From a checkpoint of a small transformer trained on Wikipedia: width 320, LayerNorm before each block.
Each number is 128 + 24 x the weight over the matrix's rms, rounded and kept within 0 to 255. Layers, rows and columns count from 0. Numbers have three digits each.

# o: layer 6 attention output (transposed), 512x320, rms 0.147, rows 483-511, columns 160-239
# v: layer 6 attention value, 512x320, rms 0.122, rows 484-511, columns 160-239
# gate: layer 6 MLP gate, 832x320, rms 0.155, rows 0-35, columns 160-239
# up: layer 6 MLP up, 832x320, rms 0.164, rows 0-34, columns 160-239
# down: layer 6 MLP down (transposed), 832x320, rms 0.152, rows 0-34, columns 160-239
o483:189147171121111096115112142142145125118117105141114129153117111113137109101124158121105129139121158118100156068181083145137151135100091197158141106113129099110133124122113077137106142152088105109124126108080102103128094167106143163136171151
v484:157138080108099104180091102139092127111168141146128140095123120137144124161142101111093136155154129092138109134129113163138130132082109120155101116102119112148124177108138150106100117148106123131170091110115108105128128182158157172116136115
o484:108142091139161145150107128150125126101135111180152136107148117104151123096141147162144143124094165107165091125144159161119110107060109116126149097127144184101129177153141102106139128108086110095126083110101186156112169184103123101169111127
v485:151126135125154176173140133150176161127166143144117119129075127124189181134164077174130068107153122137070155123118161131143126074117199137101087144135130155138142122129143091181149079119153122142135128118147105110137084120164120146149109138
o485:123117125133130134116154137150117125116161136140132118167095186112148120121152126120137157154103128155107135085180130123125136079134148153160172132136135118129142094119164135157124088129111103149104138148118143096156149127112091077112156098
v486:070113108093157082133155100160105075072111178130163142111122122123164127147095134120123139184106130131108080125109163129125219123127098123123141124142129128135168192119153104089100100140112163121113093140080141136121135150129141137095105125
o486:115179113084169089136147085136161110096138146101125151165115144162149133131125102125153124097070103144141134112082069151096173139108105136102116143103110156153158147153124112098117177151099177139147098157098138138112138120156187146095124136
v487:119067153090109184159121132148186123178170137142150122156119094157136145194108178105115149142141108157122102161093188145083106115120107154132087144129104098147138128117107155161131116148105120161135130109128099105097155127097129157114112104
o487:128115141102125132113149113105145109112168127143134106154111129137155125108090126143127135131140124123139115158150126115132134103092132139121116137142094129139176169087121136121075183114158140109124131130175143129139168149119108106198096125
v488:078111149121110140108104150135162177130162135136144186150133152107085104087135120162098084121171104117121128121088142105121082114149096113118131144148153136101092142135143165115126100127141166122123122119099106135144085108115122127130141116
o488:111102114143110147105134160180118091105150128129111191148076138119103138104096142123157170099122112130117114094108132126158176128134138168105112132131119114126146124107102148135133166136114151097133145094114179144152140121138130125127164142
v489:144100124121107083105097129103111114180149092141115122123087135140089126087077123122111108145114102115128110164102137119088141113152082120149136141140129084156090159104152132139125069123122123104103136123089120129117090131146113115138095125
o489:155123149174157151116167146122087106171113166124105131147111184176114128098160146118152104088117139128162150137162119103106104126138123122144111145168116105138116145151094171154109150100106125117094131178160081131102106137145151114103161143
v490:133091146132101094144183105126122158104162140148151148103080142133126146128143130106102200125137163103120134140154101161159117119101117123161118115150164112103122137146161124142116129107133101138149113161118085131133162156117117155141119104
o490:148107125101167117105124124085138118152171144121122129131137131122093126102146150121107158102139153113112113152125134068118157132094143135193155129138146128127171155126154118127068123171119115183093136085117104121120132137171064160148134097
v491:156143096106113132121121130135156140109143140126133170139141129117128121196135147098102117134125133136134073154154128150085115162110114096135139146104161152135153114102107072096108161081140158214105136166159156125051164120141146117140162119
o491:126129136083143167120130160139151143137147122133111175167152120157141149181096109179095112135146087138114111165129135101143156121099100123102110153139138133127131172118107100130105192111128169159136168098087112126123199111139129093132164092
v492:147114134111177114172154133124117134142142098122152148100132114118151079150116143117141141091121101128098123111138121099096109122168123139156136135130116113143183078067139104165157137124120153102144142123130120143103101105113129135136146085
o492:115126149124128109203098109169172153154140125125139125130080080140116127163140164143121127164135099123104167203122142096089089133139093116142170139112176149149153116105111147127169104111109147091129098142124150134179147122146103153124150139
v493:159098087111132125160144090135119122134187113133108124109179131098094115158156094098118149106129138052143140165130093160145185146139111117128133131143113115132112169147109135085121109092139094152147129162194119115109177109175088097097148148
o493:108115092132139124125120086108137129150118080113142132151120150121135132158109118127131136067077105119149123155086145146163141120124153128079118130098128152150165178141121140155135104146132131131122123148102144105125180078112158166122120188
v494:133142155135131160193128138138093137124134163094140122131107159107138134129126143147151149141103125111122114132106104103129145149141131146104194075115101111152154118165069115063060134154123095155112125134154147106165110128157140131128140130
o494:141130144116134122112139126089109130096117093117125145136117143103151167117157129087128142130067131125132143100137133148120170082141104075144131109125117110147068134077084113086125121143092107164114140123158140152138150165123136152084138114
v495:148151140095153134131143129133101131142112123119156109129090161134126134148130168087138114183098125089102074166145134066105151123136156064147085116125109098167108142117128119119090114151102154103150137210114105128142175115136141106194141110
o495:155146068136126081123112101149189132140099114103138140120132137141118075086110122151138160129062162136124153174163150080140139144135138096114139147113092166173171131142096128134145158154127134127157129143108073117183105108110160136190150094
v496:131093157159115131107130153114136108092145128092119151157177110109132160109123156154185109117140142105184115133100123138159098169128127130153121158127175073126130124127120120147167183097089117160087139108155148167119116150127122140109138168
o496:136121127109117125108133147106090164148144112099090121119130090072068151132064131140147097078095157082134116111148135103117085171112171123153119160138134158149111157122122122119136186131113108040169119149132172133145106123106098124165125114
v497:117089136088144113116111138101085173137128129118098127168106095150112092107092187175129165154131150093125126109141099092094163162128168160096157160115120168167160149134118131120149144170117165140100098141153122154113136147099113111154128147
o497:138159131134151123138113155139148082123119159108139121138141110124133099134107155107105128123110119129112126098159162131115106106140150137177126222150150132115100117090108173177166158083146130107106121132119166159145092150124079113123104130
v498:129132104147147110119153150129126138146150132116110175157110110134116154168141119128114101176123138120104132190111158141162131127133119168099179127146107137139110119115108133107119139089150133129137129120090103109101153108181156101121122097
o498:177121075138132098154111139166117149102115130129133141109175172111139147117125125162133150105156152122131129135138133135119139112130142173124130104145098147148135118127187118085122097116113152121141144131077147117157150086117074080107184126
v499:133127163126099130172133114131131170062104155115136120125144185140139127103095141107148129130119109110114114137088127124131154213133181062146151069119121102108166134102127095135108169178131134156046141151113118155180126153085175063129080146
o499:119119122129139146106148130134146181135150085106113166173150123118081112132143127161172073126116098118093143081151145131124119090142122116163144098087154113167102136115142095103119144146130182116174150126126128149139112117092132162189154121
v500:101160197102137137078138097107105100112148096128137105145112152124094145112099122166098103121117142130166115110123100154145096128111125111128111161094133092108137126134123114129107159136152142132123134072107130153102114119145135140148112115
o500:148129145151095160106108124126162144100123111137110132115127153147151112123112127133099162093172140099152126130124104108099130137147126095123103134137115117102113106143166127159132118098156144093100123128095136185133124126101120210127090141
v501:121096151091120159159111150160088082179157112132156146108156160100118151182127137160173133132060116076165114122123101117141144120144112181095126105134128072090160115100110128118121104126120112176109101103142106111154125150134156119150137105
o501:098092098123078129117110114069080129120109110135102168121117154096102096123129105110146154147108141173103160148148118118171089146131102153083084103094103157098122130102125032108198164131145128122149132113105087142089153184110125143128096071
v502:184149116132114124168131095109098169109121110122072145139132152152064132125103129175131160116094156145095171137076177148097143129142108141159102091108174129161156148125102132105137116154074126157073096136122152120121175202118136130135122080
o502:121117098151104159141146155124153125089143174080093117136120118182113111113179067138132132108126192112138090154140134140105090126145135145149125120141140098129136104083093109170093122138118150146082122136124138149098149125105138099145098126
v503:128103135100116168126129145139130128139120110150098135198125148120110149105126148143188124150135110143120201078103139124099131155159048101119099079101132110116136143130144119102122112134140090148152147097141079169114118125131062156155128112
o503:138119104120085153136144114137080147118123100126112164147126114132173112117153096105118152123103118153128152123148091122149104050127115144123088130140123104121118143168132100127135137114129122109142162141165094052172099110160156148089117105
v504:126116105115115105116065116094154142111097146088127102180129154151123106120160143164152136132130080120113113117108110132133166103087154122136172152148140100093132109144125126150106097158135104092128124140100086157132169194151165126108134115
o504:116132112108099102119168135099140127081168126064120092135111145144080128154144128103156150136167127123106117083160134103123147105117140157103121116119175155083114140096137170153098158102112107093156176144089134137144174138136133142108149118
v505:124116136138085107170164098109118137095117113122151138112149123164105139156154137161121145172116142121141120150117104128102199139134148138121119142122113089098076095157139128155117122096136129128080110082072099134109112133153097124164170111
o505:116130176137140146114130135111122115148116183125108160086105142118086113122106112114155069119128097150091149109171116119114137145151154118092131168119088127111092156155147127135161130103124107129140150134089144111098146145108126126124153110
v506:115108137118112142145089151145135113135126138126131146140163171139140160143083097135146129115139130148150101121186127123085123087116100119158151167108181104126152114089120072117079121138138122073065113128126124078075145140155067138107143122
o506:146113200144069134186139160128140092120175095108113123133138137148146155135124138158113132077150140147143116140155129122131140117093106136129100126112119101100169125166104095065138099190141153128151145076146140149143134115157084162106143133
v507:179124118147155151115143151112113140144093158129127134106115069142154138134132102149105097182092148105103134136150111101163113145143119109107073141171135145123088128152087158114160133130153137112097099119136126123111123108092092127127117172
o507:148180140151134124128143111158092124087113117088121148118106142129139129161126155104117119167100124174159150172096157115105094189160131136094115114136147111139117129127119110152083155118158107094116156120156137155145103092108103097072116101
v508:140099127128132120077136139127087156104104122165112123086089115168120162166138153174167158125161111089137143129097132131127169132092156148140133160124095128110097135145117132157136114125074172138110099095148132115158143128136139101094108158
o508:123141118149110073110066186153104138113105166136138083109107110122121094104090115145115118145120146150132096119120138083069149086106096114078105123117128102135161161144119148120174115141127166084138105154120128104079136126104125119147134133
v509:152123111098120124081133089132102190116135170094132110117145131113107101095162180167127156144170151089155170129103145125138153123147119090073154115156112106120114097114133144137117108095131108112160082137118075166094126103147123124139163114
o509:103127099136156087129143159074128150142121140146134135117143124176083111152107145144107153111125091110110115162161115121146130124153118160149124133122112093130109199111119148177128160115150114170166131155084141136121162157164139144083151161
v510:112096118149111116105105166114123145158167121131136154118130156096133130129134156201142173127124095164128149146075157092136132138095151140154121181128088127153137170139132166099166142091157082168110135107127134167123102118139113081092112168
o510:133101116115147139111132141188122110179117094171177124143120089179111103136123117085071122129124127124139130101119139110138104122142143162150121144123143159167136123147105152110146143148140111113095165091175146130095107157150103089092087138
v511:190134155129091156154098097130145133116151139132177135149131131116154126174149143124131114127151139122084135134085143130094079122099197136159147127095131095107171088176086141125069091135086064144120153140139146147078143120138125135098141130
o511:183151189103086078096148167080142129136160102105137120112134129110116114115126144115126122106147148137149090143135108193120121114129126098112146138077131173119112127073113133124052119123140164158124083109130171090170126125118103098124084127
gate0:087131141111166137141135153100145119141140087120164121125145105085135086111079099137113161119171145099128142115095166151096157156097141107157105112109114114132096128164162117128129131117135143145123103070136153168131168151144117164128112141
up0:130139118181167118098114149166131130134126123151168131126106136113127095130133120141156090100145136130113170112152106163133151133130160124093119150130095145104110109145122119141166128102109136137111095156120133154122119101145130124148140103
down0:076130080119142130119132118115138146110129112160105151082162114121110060121172141133113105111136152154147104121133143175126137157097116124084123121104120119153088170127132197114123127138131107129066075147152144186131114107142131108129132094
gate1:143107152166140182115120134170141133133101127146116123126117119101147124129117120144150125179115116149142087132170085148157089146144107137092130119082181116128146132190135127121105139114141133119104129161133146150121133129105134132103135142
up1:116128108101192125147117152131123145142146111151105124161130129170117120136168089113159126103144118142109125110106120110080134117128119113145156087144115067142145130111093160150150177128074098180140094108118134125122125120151101137117141097
down1:144128146096136091133151134162176093111148117104100120154110118119183185093113131091177109174113164111095108144139122149100123137111114152144124128165112074123113162143130160141104093157124110188112156094133117146123089095113173157143090118
gate2:134146118102142111173108143112143149129117107136132142132108148064089127081098095097129094100121115076162096111151132105139117096118121116072127112144160146153135117147145091128147127087073122082142113120107149119094097152164125141094115142
up2:147114125176146102146138134163156118146103184104156115104153088117154127129110092124177138161084140152103136124133122163110157151124118146119100118111088147077112104113126138121125147097115117132079151144146130155125151138136174123111113155
down2:113110135148161110136153139084162126146117091122146122134147135157093078133093125147121169133189127110152130136128123105125101129150152173119173114130123188133151114124177153137141079118131116115088088126138162135148109103157096151074126146
gate3:106142100175123128126115108118131140155131136172145093136100105146150112115172062145186123086139102128100142162107115156112126136125138121099148163219142120116093134131143120178140105100134146167138112121085152094127141091137145145158089100
up3:166142094160170119145121114107132181116129179126124145109159113119161134146123149150102136152111129118155109157096139124120111142127130148115136131123088131115123153124115100108155103164123105129151129142116113137137118090184109150109114113
down3:095129147128105157105155104157122164125172146129154156080161105110150176126133125141133155116141140097115118089126100139141130146161094145120135135141141131109111112137116108157098104095105087126152124131166137151078128142120169083098153112
gate4:081099117150102112157154120119150152176170095113109125128149133100098133139110162122095118077135142135124163147107116173142091151149174133118123147144120146176117114131123084129151144098145128140136124115073134140137095117138155131135158101
up4:114100097174135137100133089169167088116135129126125099135123064127179117146149102140098158131104154133126175144148108136122127085101120096091135142163130112145132154152089143131124134155100081140118159140095129172081154108129123118141131137
down4:123089137111098085101116059103176110136084131126109142069098134138175184103115080160155102117149068149132147140129108107183172132129108129099162177114135132098136127128121113130105144137155131136066163138145138169160121081126149130126135136
gate5:097127131159133159131105141143138107147132106148165110123091148167142093092172095112147116107180133097112118128125117160092138103107116104115082122152119171116183093126154176121114127072109176108107077099147127183141116128131160112104138162
up5:129131118097120126099106153163141120105121152138112092140123108176153103086121115090139154104150140160146146099113121144125174104144128112131133131150151148099123093148113114095115143125126148142127076120143130144122123113105170142103146135
down5:168110133124064113118146130116150166122137164122132137163109128116108146120121126123121137125103122133119132149125139145078121113163116165112136110166119151142117120159107127117135131155137135117149170124085080117154121137157153115134115060
gate6:124155126116147138123076135080153095127131107075110066131084121177160145097175109148161179140136141122142144115143109154115164107143119108112127105131148082114134153144134086138099093157131158084169121109136104121126134112108144089178127140
up6:170130089134106087136162125137117153121165134142126153089167061169136126121198126153116135077098143114123108121101169144154172103149180142103141158130168094116153104154130156100110127138122130145142146122151113167096139094130082129142123137
down6:148147143096138102157108118140155135133144129132126139124142135144149140132131146174067181108096136114136136104161162152110146150151113105152107154102149104144128129158163093127093121129153128155118117135118156154147120123134129134123095098
gate7:116152183150109136120099153119113082113109096119137140133133185091169115126159131144131100126161090110155117140112127124185136127169146165109144112133125182099119104110171125124178148109118132141137146152145165125110148153147094089092141123
up7:135151139086141125129185125136100120105128113110148073057148114129114122161176147110150128117166142104132156145104112126131147131083129144129094153089140116129131082123149080158141188143168099163146117172141069083110130074090136122057128114
down7:157113172093115149152119167131116104078143103151156137178177107083131147140184145154149177177139141124134111118158155112153127173147165105095151142115115117121121141146122122138142135131106135142149144101125081127145127119101123166093116125
gate8:115106148188102143108111148124102187150093124144120149107121130126096101087148127130137141152117161128107148115143138135081149135129145185197091127121142114113117126111137131169075148069126140129120133115117113109121112090101152082120131141
up8:167110111106132129123101122106153117122125161133129136110168111137135065120114108118148120109117109130134084152114160117139096174144119128120113104126154150100080102190153148118131116079098119158143129124149156085130163179134105151101144149
down8:139176098129117120132095127137111154113116105147120137091156146125124071084086122135112157138156116159097107113151093143115119101114108162106099105138076106116170143147144113133110145107110143136137150128170163106114108119123121158140117101
gate9:147137145119170094105178148119125103128123148112158147131085099108150105144138136068177108145144139112117117093144143111102127096095161118141109136136084105133132133185134132130154110122077116111124123124139147124130150111179144124141080164
up9:128097120149118120122125080143120135142162101114138121123137128150150134083099146106101088101099083129101122128153091139111067163098122132152114123096142099140139165138124176189175129144142118131145083148141141131086148129137089161170116131
down9:090120122158146100124130093118136107124126117145117140129161159112146080129125108154138141153135059171108135135126132115166141108123104123158159067110105128072122100067115133141125126124138131118113113096164086159175163120174174077107148145
gate10:164104156113119126123122142114135140094142135115181127148125079158133115126124095121161113100154128173112135132138137141146130097129111136087174123157168112124111114101086122127140169108144120150134155145143135125129110119143111118124149127
up10:134119108126111101173130108095127149093137147123134119111119112159141113137103118110172153111143159139133151130090084097115111105115070121129153131075155121133150116144082097159113083153142143133110143125092107111168108150147142115164136113
down10:107108138124154113094137111108153137132162140149142101109146120086099092108098148136114100136124169145147107111158131146108099149147144148180159160126095123156137081076122108117119135071151141178142110135123129107116111108105147109119149126
gate11:127125090143094129143102113137104129160139141093140120143145134138104117126186093137092095159127154135123105097146106096124103097105138117129102160141106156137085131118150133140122124100154154124123159139132147159203114137118103171149100110
up11:125188128136176128142118141155141139136133093147136130104128116112142124097080133140089163142101146174094113157137089108143181139147130119143131123139138118124122102105130119141160116138144100099132115151132135141145144153113162089134152157
down11:119149120118159127122143116139147131122130135121115123158132150150157121116151153111130120127138177115100116118171155130132145143168135087145124130124130126115105148152147121132107111144147129150122103124122146123133144167171080125141140126
gate12:130127136146150116094130111157152142145147138084144143129129131129118169104149132096142175149136120123117106129170129100115145173135101156097135091115099125110162109142175074130129129071133165119107086147142097111074123164140132158128156185
up12:105136109166112161147122077109146118125152107138126131076146099120100126145168104128144140087100107135146108177127115137144132151101133096117095129152126102094092124162128165132142152148110127123144114111139105132156143114103117126143153137
down12:140157109122126127137076126134132081101179088174161125130119128087130133108161133129139097143111130127121112138089103130148121115110168126142151145130160139157139128121126134096182104072108152090169128133174161132161124105142117177137180101
gate13:116128148156140105121090157126108090132134088129131071180118179146108086098161122106127122156174127088111111090179138147166179146131136148134126083121101148116132125158141139109124127158124130108146145095132123136140126127129128135129079125
up13:104116138055140163132106134091180102078148111108128157132099166149098102130174077191131143103142113148142089142118135122099149091129093152107129131114161155127093168110136124140175128148138122076121118133118138119142105139130128089128119126
down13:148124097058131132149115112158151172123096146152081105135103155136081130100134153121095182150124093137091125129152203077108127075121080132131116125128077092183163113122125117101078123179112117122133126131135136129162139159128125125095103141
gate14:121129108131170145121168161156143094132143124111085164127110108143164158133132127108128131092103132106129161130111137125163157176060078124155101124114122174127150139102124112092129124101078181151116115119122123172092166128106088123156171140
up14:101126127125132144121113134153108145160122088080125140117128145071158163172106138115098091079130153134121151107130156085160122147135150140130116125161162108169154104123164131120153172158179108073154099152164106126125174132171098165127091136
down14:137135132135176126131121132121119120123142126170133127169116147122108119148126124099125152157132099110136116140158148127136102126127126166125132166096180154139131102093186128101056121144160144119121114121114135165121122143149137123093116106
gate15:131101155154113139136143153132140136158080122128140142098113157102121143160107099101178130150105129125105159091116134131074181075115137144113100125169139138091147110113113106161142113088127129112150165135111134093094130127123136120138122145
up15:139137129123164109106123137112151149117097145145130104150141127102131116125110122145224163138090125124082056073144144140124166097137114159145167122131112107114091122121151086136094125120148130139135116108170151137147116130150141107147097130
down15:107119114108089130124130136121085135096172092100139108135134163133115153140088142138152156083111127144106101140115127142157128131111139174135134122121136106066077146133134152136100166129141177159134144101121085131130135126099102141152125151
gate16:127148122136116111153091163116145131140148118134106115167141109149086132103140127079158090148122165139108119125122137144100156119111142094112177125089136203132114140192100165123122111095124126120153142136117093126171136132141103173113085102
up16:151111098095131132127154119102143112126153146121164118130087154147109104155155131134160119168083124131156125110088110112137142070095084148121098126107100131122121154164129132136137119136101098111139148116131127132166107122132103124114125121
down16:107169130115076087118132141090089072096143139163105117159167117069135118112103150133134128118124141127119104137156151153082115093115154130095148139078119101108112093154148091138146135106138118128111131115123105138126151120128132101137152125
gate17:091110153173157093157077147117141142196115136092119155100081124124101142148130141167133108106096159097157139140102122153147149122169123138120109114114115124135112126126130104152139142130118129122146162135152132147111121135122142119123150081
up17:131151105111101152095160095157165133119142116088135100170145123082136123126123137149151170150128147113140085153134120131172155126159167078097109123114142128122125132138135124093162094132140108110053142112102161171126143099147133125120138152
down17:174135141110120163085094127120140118136127103104091131160150098126104130157154106174105125141126145109148101117123104135124104123092157116181127184074133127149137102123193168133153100110122145104145154158091135188146148162178133118104145170
gate18:098119117097134107123114144125136116090164110155178107134074126187165114125165113134152110142157078122121124141089132150116145135105140165107127118177127124140088117149102158108144142154101140139105108135100149146126152136115090098153164135
up18:108121095152128146136144163125094108122118142167131160105109143140180121135161139159165108116122128126119107151132102136118118194115102158152135121193132147138119108139146142091095141099089168159120188123100149109107092125163139100163108140
down18:136125119121124121154131140136125114068145119169184125116106096073149125121130078108165138114107127094161128168102120159152144176079143148106118123156124038163123156152133164149115131126130112132113104079098159134127159111117123126123123117
gate19:141150121099125117126149139096127164120137148164132157132119152143142115114080106107121090103133113126112141086125145134116132103101128121095107151108179137137154127128139111127102113149117165131069134134105113147165128126169121090102124146
up19:127119141142119127157110144118078055121144087140104149125115150086128153115170097119139137104141114124114129140123116143136147098121139112127123136127135161118102105104106136108123136118149086147135147129128140147165157161125107135138115105
down19:166135151122150118138117135152149122093132108096147135120133128115118102095104162091183128099141141148132122106130106112153129143072158134139072136108103166078086115088124123116110150079142107092151130139138121121070122072126145158112105116
gate20:113141132157121074134145127136099118110188127105124127144090105100155129109135143155106179057149131113115138083120080115118103117133114148159140108113118120120130158146145151113121147068115132140153106095142142101146155132141120110154127119
up20:126157111126108107127127104103108142128141167123116111146104134125124156118151110154111127148136164123134064120127123124139174140105130148099146154094133103160114119144121128067150141099126126134170134132144113123152111120141135142130140116
down20:157144126158121140110120130105131098128103061139146106134166111147146119139112147151100165143183116122167101098111098142107125120140127154134111105175130139130114139073096149122113130123126108140126066120141136139154177138160139139115115101
gate21:100110090084114098140124127162116126151123141131139124125093126124127122142136100107151114117097129143112103140145164133092138125128128106092089146155153144109135110124129099103122139091120108159117121149160135158141132119126137135104165185
up21:125145173096121129132101186139170129103147135148114114133150114117178125149067116101130121112133178105110140118148116148114121133145119114163147115121142144101148089119129139123120145164203144132089120154135152096129133120125100136130141116
down21:123120130092108132128117149126112114105105185125132134140146165122102165147125153144150124168123081123096130132142140128128097146125149112155095140092118139129148114156111155082137114140066144141108124137084121169147116151142128079134139161
gate22:127145157176160142170177092158156148148103102134132110159143120136123145115119144113135151176119097125126143112117121124125125132136146135140137117146157126152088179130138114154134162130110163100153137137079111129105170103106125175124143132
up22:151129109112154117119161144177118123133113116165142093100122134100121172135133143113097102124132084144096109143108108125120102109110112099157123126156137150153090132122116151101111114120143161151107167106115080140134141125122120115102123102
down22:121135151101124090111150131126134142115121160152100152156145117124135142133100090135120140127161138138118109115117137127139114117154159116100152133090154178145143158112131142128169131190101111146115123146124164137113118105141102128137131163
gate23:132161155123150085174127129124175103118106123127105139127109115111096092109093119146114126071094125161119140159128109136143176143125129110159131160116130145160102142102095155126106126105152123171159113136118148109112143133158085142150133136
up23:103150172122119107087102143110146122092153128121103105125163139097140108116117135119163115118097122129152145154099104116132114155121135124115134113135103116113112118146074181103109155167112110118166154138103108138102102109115105109159132149
down23:110110119122129165059103086088121141096107112132146119108112118111121120150181112127109119169167097125126111117096130119116113157113120118153122152154128141125108107128100137117120138076132129114123159080093098110101122111128117102092120132
gate24:144096107083154109143110129117103111158148080156091107094154117163130157117137105158154129152126164129107170128134123135119125106094164130111116067130107098143137137114115113100137140108110128141117139144160100105128135077148120108187106166
up24:115146151141112114109112103149125081148121148114143113102148145148141093114127123118122085117127096146089144125116106108169178153129103120114131117109150139107136115159119169128125145150142143124099142164186148131126118161096186147086153114
down24:076104096118126095120075113165145128099137102177149118135107131108098126119084085129108117130145079128072110163102116137091085151108096178100119098128129125130125136076179149144130136124140112111102137149144134128130117111140137138113143156
gate25:147176108123160101111144118138116141140186159127067135117132128126129104095150166144128147120137152137103119147149127151119156094136118151165138171121103124156122143137118149119157116108131158138138109122100140102117109096172106113136156151
up25:127147107092166101132148135142125099106087134100119123166135162109160104130151137113143081158070120124089098119117108154089113109109110103157125127132097122105161114145107136182095068146157141121155179137071177163081147151092134152118132099
down25:114067168087155133120066103123135121130125097141113094175129177131123158132140088136114114131102089127121133113114101157123084137133151133146110170142124138200107140157108138111126101124151092123108123137103183149149099166121134156164132163
gate26:138121116153113160139120113085118112129149136151093141123108139146127173176124158185129098153127111109116135129189123144141095166125146176100101108175084180130088164083111108111113102120140157153124142108161108159117098146101135124136109126
up26:163128131144138129165131133124133139148114100132124143109104144142109117119133065108136118081137106128138148124125111118123143141128138113129133098101075131122128137121129081097102089112099132175123156173121123127138100120140127147102101144
down26:133127150105185108135136136104097167131105113106165136133126117129133135131112109130141109123116119107128154138137143127127123156127129098157125110112128134110113111104114128168128068098105138112137122134133131149130128128155107171133128126
gate27:153094132130156155120132139116131128138155086146112158142126143121132128166136161097125134165146146131151122141123169153101110107119121143130092173133154079141138136184131103132143097129168101128139157167128179167118113083115087119153114132
up27:143125095109093118108104117099115170119132166114146145127108113115104129162143139101152177112123133119110092078089143095105117157087171075116124147132150101154151113163140132105164096109140120129136114141147127134139129115084143121099182181
down27:111106144128148173106107132133110165132138158112124162145135094143104144146152115077123094145131109123077123107128141094089096109123112162116128126131146107145103148192139114089155081087092139085185132092140135121145119130108156127124170142
gate28:137133096092138158123117116153116145146133095157088121110165137136123125125107143103134139146143107113140179106142115154136113175122107134141116127162118093125109149190110123163088136188161121161111167115129131156094104131118102104104116103
up28:146095119156123142148132136173155121116152144164145093106139144138120160137115148126112122139118135140131155171128090130143138134153120126134131146127149098107095161124145125135128133140175084154126112096134126135130110142118123149086137094
down28:126179148125153115102139129114098121110118128085137162113113119121113098080133094140138107111146165103120085111124167109103092120124163080121112154116144150140160114111113156153151129028113142104137067148115131114125151126164143126176153151
gate29:066099120113108112153121119130138104116163166136161142075121123122088120089107127118135142098128090171069140157157134156132111132136113118116093155111092111148108136089069131120130156116140129127178134158108112142109132109120119112168154115
up29:140131121136102127121068150120113137149131152090118117126159133134103131127098140126143080107137126151081132133132112151114099149073117144126142128119124120169139133108101154173116123143120116135091152142146134136134131125057164121114163161
down29:123114144139144138146061109098157117118140117121096115161112140119099117114140078159153132153115118135157144146123156138161126151154067099084125125138132139157154133146133146144148117155153152162106105133188135170100143107138156051135103094
gate30:095140123156161141105110110155134162143122124118091128113159094153133080132137117111178145081139111145146123151122152129120118116122068128137132149084146122116100134116091119104157140097176161163127148128154112132121183122090093120123124102
up30:094126135145141125135117115139133145148098145126103169108112170143174122120104102101105135145157149108111115151138126133142134168123141132135121123103106135125149167148112081136137143134141102136145116099115116086117157131100155134124155143
down30:110092166082109165096111160142096109100120125142141135134126135144095099142135132090139108136117172163123133133144112122091129121110116133084160157162127153166119144107158101112108121109183143154122134116146092116141097121171172162109123154
gate31:103156121137116164106165159143117118126141089138102144061116075133131146130101162135075161096081167136113160156131099123121118090115140176118147132143109111123122135145134154149115125120117135111128075175156108141120130105157135130109123145
up31:141142121121130147132140122110139135135110106113151182131125156122111120108139132132112135134146161127116150124124130094121128107135180137078154095132168145111138108124142146138170102148151143096128109114136126122130087118146122165134087087
down31:127141101122129117152141131086154098077169136148100132105099114149142141122102137136099108142168139115171165155119126102152132134143095131128158109138084126136143140160138142151171129184147121142117108142143103117088092139125102115125087150
gate32:098175134142162139092128138124119157149117129140108114144167117126153098109131119127130086110144139139122135148156092121133079160117110130087144101124109121146113105158138154090135118135168088108112163124120129131138101105127100147171130167
up32:112122133142118098136117157119130133126175142162115146118124126115092143104122095127152106103117141090087111106117097085126169175129157113132197167133117102158111124118146119112152086118110166126118087102131083103139124164110131123120135123
down32:144147106141187083135166133170125069083128086127123097106130128100141197126101115124149070150137151126148095166130078121135098160151124123159147105124124118138157137172121148177146146112089137107130118110120129088105133162127102101128170141
gate33:115100111160106142129114098142118103102126123104108128129129100147110137116147147118090144150120144135125132153158112098144126125132175141131133095120138092093137092162087117111124145123132149125145130097099168128117113141129143132122095103
up33:148126118140122110110122109106108135120109154142114139135149141111177083141149147126103150117164112159139162136065082146136148102136121131148118126173145117131154117113095165141112136146107115113124115122109073111132157091165135127166130127
down33:097144109154117079164134161154162143144148094145113108141088130106126182182147119138088104126118130109148117145116118161125140151102105130153124140141113084124143111118147136127139134152097152136131107173146163108125094137141119133123120139
gate34:103109138102163125146088152115101143096166143096117119147107141129129121155181136151113131147129127108097169108155154148117129110174136119076122131105142083135162174120110150151169127136159107143136103129069127093143139152150106105071117164
up34:145132129136127156134106171128099102117167160124103111105130130109100129074114139145136180139189155108161115069147145121097139167164129118139169103150137088097135129116138142128091114111117167137103120154091114174145154104102127134148164097
down34:137137128136122142130109147134114118117138145122145136158139122117140136110149169130131092116131150164091096090100120110075108142169111122114158155115152086117104083138081115091149073197110108112132101082141141136133147138142115083142086092
gate35:127119154117169113107132152120121096148125146139082096092127124129137102138131059149136129095106152084113104109129112116139126115120110154118169138095158114138140152097099133131139118138151109148153126122141163097106151088119126157102129132